config = dict(
    num_hidden_layers=10,
    intermediate_size=768,
    qk_norm=False,
    init='normal',
    init_std_qkv=0.023,
    learning_rate=0.00754,
    max_grad_norm=2.0,
    warmup_steps=200,
    doc_mask=False,
)
Each number is 500 + 50 x the weight over its row's rms, rounded and kept within 0 to 999. Layers, rows and columns count from 0. Numbers have three digits each. The size before them is the row's rms in percent of the matrix's.

# layer 7 MLP down (transposed), 768x192, rms 0.191, rows 315-329, columns 0-95
114:464535469417548452536474543550542486489426503484518582441500557527521490542598495511450499493484519610601545593474477400514524578393490538454478535439471455474603533478527494521513528581521488424475527473479462445443567499520521481464533424614474613522388453573472439468493455483521502566
092:471436517397510537545458453499552484438474566510472545547506490594550434538495528461550592495533459476555547516480489516456526489554476423497549496433466515436472533529549531537509562405545446467449519478583423539445538516560501486494500519430508539502448523508437479479507614510486580417
111:540513402362503525469415547458558506539519595503448501447529412525564438433563492442521466488422520439514528604526503505561504523543525502570553467423526505463455462540541485557505487479449424505445477516529441534462431527451528464544593547485537413495450456575533523541474519463621517421
103:479436491504507533443531474531518575566401473482475535516470480462513550519584451487443535411456455500503499529401565594487494576513486553438536472536512489434575387459555543479470426506517520558558570472582562535533533491506521568509483549505533543405477570453543417528476490472494458514
106:582455417430482403546425527538532467522496512482466512486561538473490526606541599529370512531474550551541491443503463574489456435473576526528448475423504482467512541527400448496468426477460551441542559538516474502537514493522538510523513523505480438450547535491467452496623534409486528552
109:473458504514552482583359452550536496458540484543549472491482603512504468523449542593438543486462436555486537509465501516446469452514550435524446489462420509538581518593537588486552593486437531547540460481462469477435404554538508621569507515569581479399419618433402462470455521563493408462
089:495552521479535510514492568448511438425494396499469543573522517575511420591532397575510552492542505509504537479496477510538514506525497484559491475604444560503423433613486541447459476411528505498374547491496527430548539577498501628461535493517520391522493395537544498493594416566458549502
073:509549452531597517482458491541562469520611439496454674479599421472443577529511503483559576537450467500528537526525564611524464487453500505485484502562539473445507511507402514561543447458459532440551583509527459469552408463487553518429443523457414520501531472662537589457472520531479495540
111:399498541589501554424489556401478543511485596543477493490439418575626540578528508458490430575408480387461506501517500438500529507605482486595419473393436531544486455540512525564532503524535471546443479538518485524534480508486423588505469474451488444500610513552450439540476512545555461448
097:503476419518640539438429442514451442511486538429515537515420496575482542420526550488453491400523449539559461428434543551560513533598482573538563428527473482473490431531554612522488582463600534452621498507493500512510521463468456503490466500421500518570486389578540571478544495465414521533
102:495512434513491482560515305563449495479445494447461574626517538494520456454555535508513523422486501503474533457459452540551513533467509507484524487489465488560451454505456463513515450521533512395508485487576506544490403477503487510531582515557547577476478545465416397393436587527602426470
094:521410502497499565467536574569558488431503536460564480591356544538438438478485581533530506457457473522428526530475484551444525533552422486510473408552508465624446467584430654482460510516537360471423513396572493483413522504532457511509541545453454561560456553458487465395508532507507523479
088:502492568558497507446464523565548480526453522533496499503457464529487467636551560489590451428402492587438464464502478552468510544523611491557541486506454395414510437542496548459552533578470461439509449424562511485502408521531471436532484512410492554516511471464520429473593477535507584542
093:503478567544415528584464540480541484458482529482455480558400441486463495579535508509495466446461512548513520468513542419495576524582386532539447457466520551450410553526627502529593558529479391507533551472535544563508514431577466524579584558475543502483471430595514527508503394590418525573
083:546526558480524565486453619556427482485498489491538529504452501449431437518499494530512544488496610530505510520482483498489512519418547435556443498544462411471469464448506501516486470429487386471507414464467491463574465567527484469475487520490608558520546458563511461596527407532421499482
# layer 7 MLP up, 768x192, rms 0.181, rows 316-329, columns 0-95
099:460449527545463465535473475597466407512462511462482506499450524546416456482497581481461563465524467474464471438474472532529515459461462559485406583517578522470512438412491508479459468565512599555404552513557486432558505493504543482546442597421447430438496558560480390470493511453598432430
106:579501468536503421507541482573548508474555455501495402499475516714483553461477513478444501458497546530491515482453512414492563513440480574577512580452487491598516639467506621416537455488485491505478582509397435523489502508455500515397449538497538517521476532605492544494485579456485475516
107:481494367432453617502615449524513427502509420406465479509421426486500521474443506458500475680490524512529512526549498444591506553508528472592486500541581570458554519517566508517493502442518552465461478486479450550493441571548588520605468561338458506589476488527506515534506534469487504540
102:480512504484522585522460535532561503446437482532499458510526501519556441528550448463494536543512540521472369515570461533596433500486487516547502473471546501565491542472429495420494482544518399463466478563585523565521501481511482470413448543510509371541530473530513411511517525463502511429
103:529591593557425448494437464514602463464528451474493575483499565428498443555499535492504513459553477609541523469481510550567538491475482578565547444454500451478455436503518551561531444474475596533482394427569395485475417510457474553477569490459578514493530590449440566494531484464504476488
100:490448475532371543437497450613490486503532501545536399477483475454530536540553453545562486450460464470472469486428495489529479471495568552453518467518473550529427541421579624582458496496519546530518490538549523460507419506486461448523495525481402526575459545516520400515485498454550565392
076:476524574557527438493493487495449478587487496528591411627483433464542506477444487499395481495550434442516443527415487483546433474425395521403464476476488509520512561465578457518506422527521446524487438495472623417542506523478550475577587438531597529429443503477432447504563545516495490527
101:524549443501472526489520543533521540516618531474488503467558556552412507480481455477607554437423545462401561522505484479530463503505448552526491463532498583533374470496479545487513487433404571486630491519511500464558449570415616514523469459534433436482471563492406516494488498469453544593
092:486544508418512494564574441519491579489508571588515425445443457532481601490455529497471552429514541578415432490489414556481595493513509516496540543381593582536462590403392506497500457476494487480479461514465391468468500484552379464580566476474515494513525515612480479496513463570539519535
096:581553508392484497511432509537569562521442456533561500530546495478464485533510460356516553555524568434395412466456575432434503428570551506551515547516492391465459577517461539587527473433459547556548527534441432494528544495393431507494430534478536520444459398494502526501493537549500442520
100:509468489522444447524483453523438462486458527457542614577476519544506505524594542422475558522412479514489466538467461492511423524569575490548535490575463470538409504455476400493468387614478498541462473539605490538421536577492598467480414471474487485541539471497503494507505472554486450475
089:523538499556524502476451526566511508545645506498515489499441527451440520502419469540506469569507555475504496464581498406541468486455434563492486472510447471534491438458501484471592565470545541479434523397583474477465493447487537524519545565564422494532516500447511468572544533457497552511
094:406476539583475547564533501477546665496476490533438489541494498487488466474404518462546574582536439471514514506526517519444453449540498551524540585507351503548501562617540492509505552464520491392507500544440550510478558541497481416457525485441414545447560527597520526449520515469515500538
093:447579454525529527578568501534514512449531527455447462532537537510543525583511500483498509463496525599448476490551591318514454519518526522596619408541465560494437520452540509510470498488520428545491462535488465499531587484452541535530475535524494530569531499498450485415433595457527519437